Each number is 500 + 40 x the weight over its row's rms, rounded and kept within 0 to 999. Layers, rows and columns count from 0. Numbers have three digits each. The size before them is the row's rms in percent of the matrix's.

# up: layer 2 MLP up, 1216x448, rms 0.246, rows 135-165, columns 64-127
# down: layer 2 MLP down (transposed), 1216x448, rms 0.283, rows 135-165, columns 64-127
# gate: layer 2 MLP gate, 1216x448, rms 0.246, rows 136-166, columns 64-127
up135 103:472502493514532543517515561522539442472496527455529502502528536488485587467473464542521543586454540466486527559535476561496460526472499542522572479547517472493536513496614465511462447542509579
down135 105:499435537533457469505466460517500529535498487458479480464452545499510452511530534453478537502483539548427492512411478514511564540483435519494499481517512545521521496453533508517480538444536479
gate136 104:477513417521452496497487499447537551528458532387575517535468530501535442495551486533546485500487585553522490504464467509534521523455470499473455516422490447481504491467465543482536474524579469
up136 104:556414468558488499527510426481509385451551485537504513521509544548526542487438449598500483536524443565532455509521534414612465548537487515499498522543546467534494528525480465474433487546523468
down136 102:515437517490445428467506514482479601493520519491462497528496456524517558537579424413495490506472492460476462491452503531501474538495512417489517423533386452458526551523440564458547568505471489
gate137 103:503533582503503527508587490524520459558517547494426470532531392514476507495501445425436449510522475486521536493449559477491487519463559489473507528476525503462502558571510481501489535529570526
up137 106:478531524511489502450496480524495448441524489442486478465469512507510516490517516437480528477456562487481394515451443570440496436540532508460511539537510586484539532534479539477492496503502440
down137 102:433489442508475532436551499481438474459472481568475523474468500510476497550532468503510425490501522500444517552489456536429482461486542504485490447477489494509472455556552452517450498501521482
gate138 082:451470496458504445543486493497518457479458612494491484581509467584545463514488534514503475465458502517473462456442499468559468509553553549479470527494553466552466450563467537535420474465581526
up138 080:480475510544440535486460484488474541437466371570514380539522532503468514487479513483530487561432428479559485532483445530542517434457505467445490534508461466528501454527507475476441567460550561
down138 085:472516592472490495462497511556458475481507532481513502456534530528482494547534487423521548504518500509568493480518493532497521478488472468535557535470505482562473525472574538531472515486529532
gate139 099:448627531484413485493503528549523533514451507419535474446469502495500557474469530507500495454498488491543491514552436509431460478495488438497518519444514456480457469553532449482413506467519476
up139 099:446502506496520528500565471584536395504510533516474494543563550444537472568535525518495534553434535541520544473493501482491535470506491496474527500538481497471472526504513463510598542452524461
down139 102:463513564456430539414460484488539489533421482479489469489532555489501544452481556559492502517561521513436457470529483559435520482511540506503513596499534476481467543582484524462538466486465553
gate140 092:478490589501540496522468535519510474541578511548506411470457436540445512460468540458462460506499501530484472497533455539531456600446493560419461504485505478490510541566509483582527590566445536
up140 091:494581494467504460540439461497499473511555504479432556459508562490453498570540466430415424505498462506456543555498494454474428451518485501540407571490532488505430529508534501509557551524446498
down140 094:491522532524442512453477506491468473555514480464559476491548473547501485532500513480474463492471545485422508492536507505578555520486531443488518521573501412495569534536520534532578602503468479
gate141 103:483464494449536518522511506520554500522463494522469449477488433554509470432526500503429501506487503550446436452483548522503492426601521469472498516491496492545493500507463501506478473477504509
up141 104:486534439421477455477571483535512406495471551443493544510503428467598482483538462456446467500534529546500467488555560534439546521449461453578540556520467535449550523457545477520540551498427615
down141 101:587475465505566570571499512502469503464542484474420524513447387451516494500435525504449541505523519529527492465535524495561589463590483494538504503473484527426475562482502562525396443520450417
gate142 096:519474470500467478443520513598479478473477502362528463451499536513561501508565539513530501513474488521535520478479504532477470478518436519442541488564491508522532560530552464451509506535468424
up142 093:520511498511424511496509490394471508406503541553462527450476464519515567540518435449468475591515486449529521477476516469487453483482485509485484504548474463508525466581500518494485474544536485
down142 099:522452548469463525448503493481510453475436523502549577472530527473550471522435506424530479558502479427466513522489459526556517436551516441459501522519554491578448459569618565502449568503520526
gate143 101:531546486530562488584470512463433517475501602473482486558435491453516518569483552505488454485529483486495439514476521467529560456458474498501492494617537445527503503518445563491463500494528524
up143 097:509549507594570447563423439531490468525451457407492458487519454443462465591502547494428519497569473531422532506480506443602420524475462546521539545507486523527470537555576579530413494457494503
down143 102:485487567444604506486550417469504501477497538531467495540535542469518501437478499486449542455525561513531540479535533479513456467516476465585492485551617402514510571437511520453551480460512445
gate144 106:453461522499468474535493431509584443476505456545492610525571465550548521553542539515457457480391483478444508495538524554549451392492564497525524472481491429563479442518533499442539548520451523
up144 108:489552454510501496437479508551467497475460384460477496458523515571518454482437490385489496467447540514469533468487475545489402521460588513470529562505445480521440499470507525441493540500494501
down144 105:478472481425527559499494496532441549549519578537491428539488513516430516458485475548463460500520544541467537501481518492481514503494498484444473490562417580499530380509469516481485499435486512
gate145 099:452490457559458544559501441459518544493499488527467507514468441591556511433555527485500427535478527462459508541467532519511557559536456497541486524497457504499502508450423527537530411510545550
up145 098:485515466553485496463479407539541465463528520506515466444501469471515499569459473570544468528535505556524523507510511498435572473507539527475547464502498482406435516528529545502559585494575456
down145 100:486495554511505484520533489460537506535518491478517554435469532520580469427511491532486541466479488505545473479499539517515506475505451497508504448475382506485513537468515469466395449454537559
gate146 106:518490412465502471520585575501484523483454580548502461521465575433556522534518486460472467511445476530549549517412495520448452507506540504450434431492487521456475481447475504593451445501529528
up146 103:508475497520464515502577518424526487530473463497555466453551508470508526451498452458561483465534427568498464506478538523505534455571481497499494464548547552484465492483515484495510511473518521
down146 104:464473474493509543563500473508543534449520503438500528464511489414562536481500533547459455467504468570483559472595442497493526529552485473547432490543427462561508534496536509510463536485550467
gate147 101:502477485541503456483505512469517463535544461538514538558487470513519526508486459536484512473472427475550516543473514476484528458473509497580399538501512462522545528486447456468561522528532461
up147 096:501511530561489551499558502531542518489479507410522498570534466521528478525403425529490470514496453498491516494463463514475513521510512511448458461507477600530493533518495482466490484436467472
down147 100:490437540508458566434407514456483536462496470498468539455429488402539416505475552457486493515491492488514484484514552525452434502536476540528540466471509525623395562549560556462460500461510459
gate148 083:511479510469532506500543493446520543519503487524486445495594517492515521492498497509557482488459437547552518485424455527529480540523482421522444563519523520513484487506487457503478503445508476
up148 081:514545484478434525479476561494530483443499523551515500502407517521498510423452516458451469506454547456521417486585572444466488491468573516512518456461518477512575487517437523516535463543557530
down148 084:586516554494475472486494492505596531524454442493490513485532547534522532428521564533497482504437511498508494477542548535476521476521506508520580531528588500458513487435515513460528402507486499
gate149 103:454475447522506594470439470471453503492472513498583456436494463509465482546516513485592527528465497529511457486495525514498474522464481482504522413504547482486494508487534446527455482497480473
up149 103:510488513491516594561550542518513405483541519500584511453489484439440505501528515485503572575544512458467571488501481526467499468503472506535547487448489452513509461553447520576610453396477474
down149 105:485532450561492616520539520466454485496490448489483562498490516522466463471500548504492472463504541449546491542525483447459436476476469550587498562536460555492465437586466537456504486491511485
gate150 109:517533535491540494539557467424384495479534442508563446502492438459481561528472530548576461507431472489550495564550488510486524488537538502640514494503532472497500458397530546514475447527457493
up150 107:533457560539501543442564438448495487504506451507547459460490446559499547511466524548424537512538485525561457497519466515552545476467504499496484444500484461475492503481510442489393474495495543
down150 104:545460424509553454423453483436431554508495513547474516466570560472502476535535524538468472447460469503490452474456480454526486440543429492512464456574552498554471507526473550419407480550486456
gate151 110:510465460486550502516489479527481466502531498481444526570530499397511508492476491524510491481470481409522546595477484411506478511519425443507477544457506460558449574537464502522517508488503483
up151 108:397486566446461529506565560463455509510494534553492556442472488434534556479477465515466545480482479510528487586460507489508540499431452409475461543537554481542550423464481575508493439496584475
down151 106:487507544461482475515482527472502492538409475457545487467483485493470479511481466503498555496498526496534520482473493450456567467478483503444558470571575554473467467449506528579538487391502472
gate152 106:455585481536495487513547499530488540501486492522461547488456569522507542507459473535442485517453449477466489449472494545571481457524479553477537508539503456544540479486482488472471460498407466
up152 102:429488571512469519457530484506480499464467535443533454477492428529450535559521464519455485466486452540492477514477470478556490457486506554504491453531437528506543516496496513492443570547575505
down152 102:510462510533544517466478497508550501510496535595458577455503541453577441551448471564539473507514547461516484482505493468454553528595532570466421529495405539534485461537512510489499469556534460
gate153 094:584558512506497472583456499461426542505445447496509538527543482545474470443495501446493548492514476566529455485532448631440454505442554496516476535499465483480556530537544478502540543509467586
up153 090:484528515512548458478461471509483420428516444520472518512467539472490464509510577500544599479488495459470570498479532542424501528571493442450489497571501427483508548528555530462531548503472530
down153 095:520418473506471500486481561578531443573475492482475468535455524524500502522496456468458511491502547523525495459468464477502486569589480587525467470514568556546540419540453425447522543566489443
gate154 109:452485548506522565516482496498512460496521440502463443503601553414481478515475511428492426506540559492442529506508483541490510481509486564544510535451475480570520473537540498485512406496523567
up154 109:578470461471465480461537511553574526450438503470551387515479561494468494510560471547446517532525502553598512494476554532512489520549541498506471570480476493482533476516550508433433485497547516
down154 108:473529501557510485550480545512475527546535526484482462580504495475552521531457444399468484511517548483459508454523490500465527506542579456522525468537526511558486453475591466486498477459513568
gate155 056:493528491413422617499492422502540533467409573485501524541478485492552522478450526531516475449503489528494471438533542526459568437470525596495435550474496475486442499452446484528567534501511513
up155 056:446577521490504586515483517545485502494459537559448532502397534446567482537424561536449478481511494524527480536504478539435549436447514492560490423504527511551558471519458504560541536477510477
down155 062:501551546495467564542448570524443532479514451466514517577540479525571513445430534486523527455484377528465543560521519471444490529424550500466472543508516546499466465512417525487487509513518461
gate156 085:550429551540531487483489491527448439550536468508472493554505444536508518514505517581495398508451525447455526483494526514530502559505501625435510616516519515529474490548440490423435453463558478
up156 082:563404511538508494498527488473484422460488469487523499511443500571543482489499516507500433510437510534498480531493517482588515516475518518491519567515485507498511471531466472532464474462502442
down156 092:444480452515520509501477518461525482459443540509579439466506447520435505528527566539536506443464489558540509491477570492501506512495515435549453494527380514522484528434570474450503551552515550
gate157 108:525584553579494505427526490554468549523524404542493528466505546520465511425543640465534496498472648497534470490420510523497552469506493477499545493434451479443443518514509527532568399452486481
up157 106:527551540533470507502505606506479510472454532555532438511490512505472548475504476503595456497530484523549500521461427555478509465487478568471431543431427482488534571433464475541514558536466479
down157 104:500531498460516562528549500494581463539468526523523490512529524511439495540448487510463475567530515547477513495477515452581472552489445545482500513439493509457525483544491486459472505455550493
gate158 094:520467533537466445463519482490514456425494530496494488479487506515490424560509519473469618480570454504511525472422447464488474485484531453448517459492484528462521515465522551546431479408458467
up158 098:480528521550527590492503478454496533502467533469478462504513483495440457485491491494449459516479552505502438459525548515490460493499539521479529535496496441487570407499538469546432511474547489
down158 096:544526447519506488427515523496529434409483532519523540512483574465486412480584518487453480488520473532435527465467541476531446478555453434521551558475516564466526519438546499484483463486578525
gate159 099:465534474519509493474511489566544515563517493521513448559497594517459544496541494475524554473550529454528493528546422465464562515504470485503525450543476511535523429486591484463496536477559503
up159 099:480551518509422528528468456471569557424437517504408569521507564494432460457490515521483509423468453554532436535549542485540567500479504574471553483499466539518471505526499543478496528472493491
down159 101:464532408419547487518580514551478408479551571505461524573484524480549509424481510459499492530529516472483544516544472491556471520482565436500470470514392433489464525582447439474500478449523525
gate160 103:510514490424505494479552412496578476495574566530494461530522441587398438465545479522437523531505597482562487480496479501499472416499520487440436457498504512450539522438542515492461529538433504
up160 103:512529475566547507520639470433529536532470456573459552508536475483486511618457492482528481506474625426501541524498523476548447498469482505514518495473496510493461554543547520493425570446518495
down160 106:484517448486480502511521528467557589581483404529520559503470465516493522507452550446483487505489528482491518430549505532450515540537453491482475471469449491505494572447501447479432556503493465
gate161 099:503400551467457526496448475538545569556525462462487515543517579462500508461506479534525466539464496505488510489511515526505484501477581500512489463538462492497446539510576476529530550591464505
up161 108:495475557523457554496495489374559483521520495478376504528516497467544522432439505465437448483492460485503496506525475502456480514546486511571472477535505547484449437463523444485474476506505486
down161 104:493519500457454488448465479551474456437552455510548530496498441479500516471507466492524574580445513563455495502559510475494469460501564469544522453477373542559508510453460507589514463510437508
gate162 105:498490481550535473514488481541527542560454504520475528515458493529459529589539478462515466517499478451509486507555556467502443454550520521489515460461511492489464533532466561478455485487575504
up162 103:606492495533535533462497445497525474459457529487464489500490488457520441479514557499511524547506546522490544559477455547503513587488534496531536497520513507536467507480563496537491478470429425
down162 101:592497469540477511556509472514436497499548525492494427548535499485576514447507535449487528459471518490499516517496556500428568540519543497484572554543500488517445487491465427478501468521483524
gate163 106:570516547520491543569516459516522513507511516465558456454477536458566539472492465509522512517483521485522458413470455553486478473507470436526513449438546531575534522480506535535491493496569528
up163 110:535533453531514456468524584475482520492467438490473561469514517545460464498497520553434509505480532592509539532561475462530505494509536523493534559516467391490562438473545464441507485509562492
down163 106:508403512496602450439374520507524528483477448630443562471553514452486507488554570493475481493458476496552520524507543469575514503458573508497518496541493436481517557480516523547547496498525524
gate164 102:491578537493550508432529496505531392560485471466537439529435448523593508405450507494491529515478504588518502437521483486517498522516557444532437465523445495451439539526545537492498493471555492
up164 100:496589495470488507406627438475561492518591528478503544494506482537649521431539567476513522472542527557490543447494489507540583479535428464509503532505459532516469462423569479489491487467490526
down164 099:529525454492552451505516541463536538529492430452456498503513455528528467484507452457509468464550480532537516493532519434536463547582534489484494463459425471542481418433476520466452486450535391
gate165 104:537479503543470495468468543575484500461497559523572518584500524489505539456439504523534557403492478545490501457496489598533524471526499470515561504500514528515478528468535483516511499461515468
up165 104:460473446459572504476472446478479470532482523445409556522481527475550458458501492511528503507616499493546507518469470473499576539486557578470497497383518430529434499488438472511517568474457431
down165 102:508459449520498513484520538483547477538505572425566512479458528486541523458508588532439525473550466444515492464501514501458537512458554498533507475542620477546580497440440552513532511466467389
gate166 107:466421499508553528508462565468526496493493527568488467570510515538497585489558502549418501502545509444506514478504546525443531463479511491533495512498456466468466495452496518453431468433521503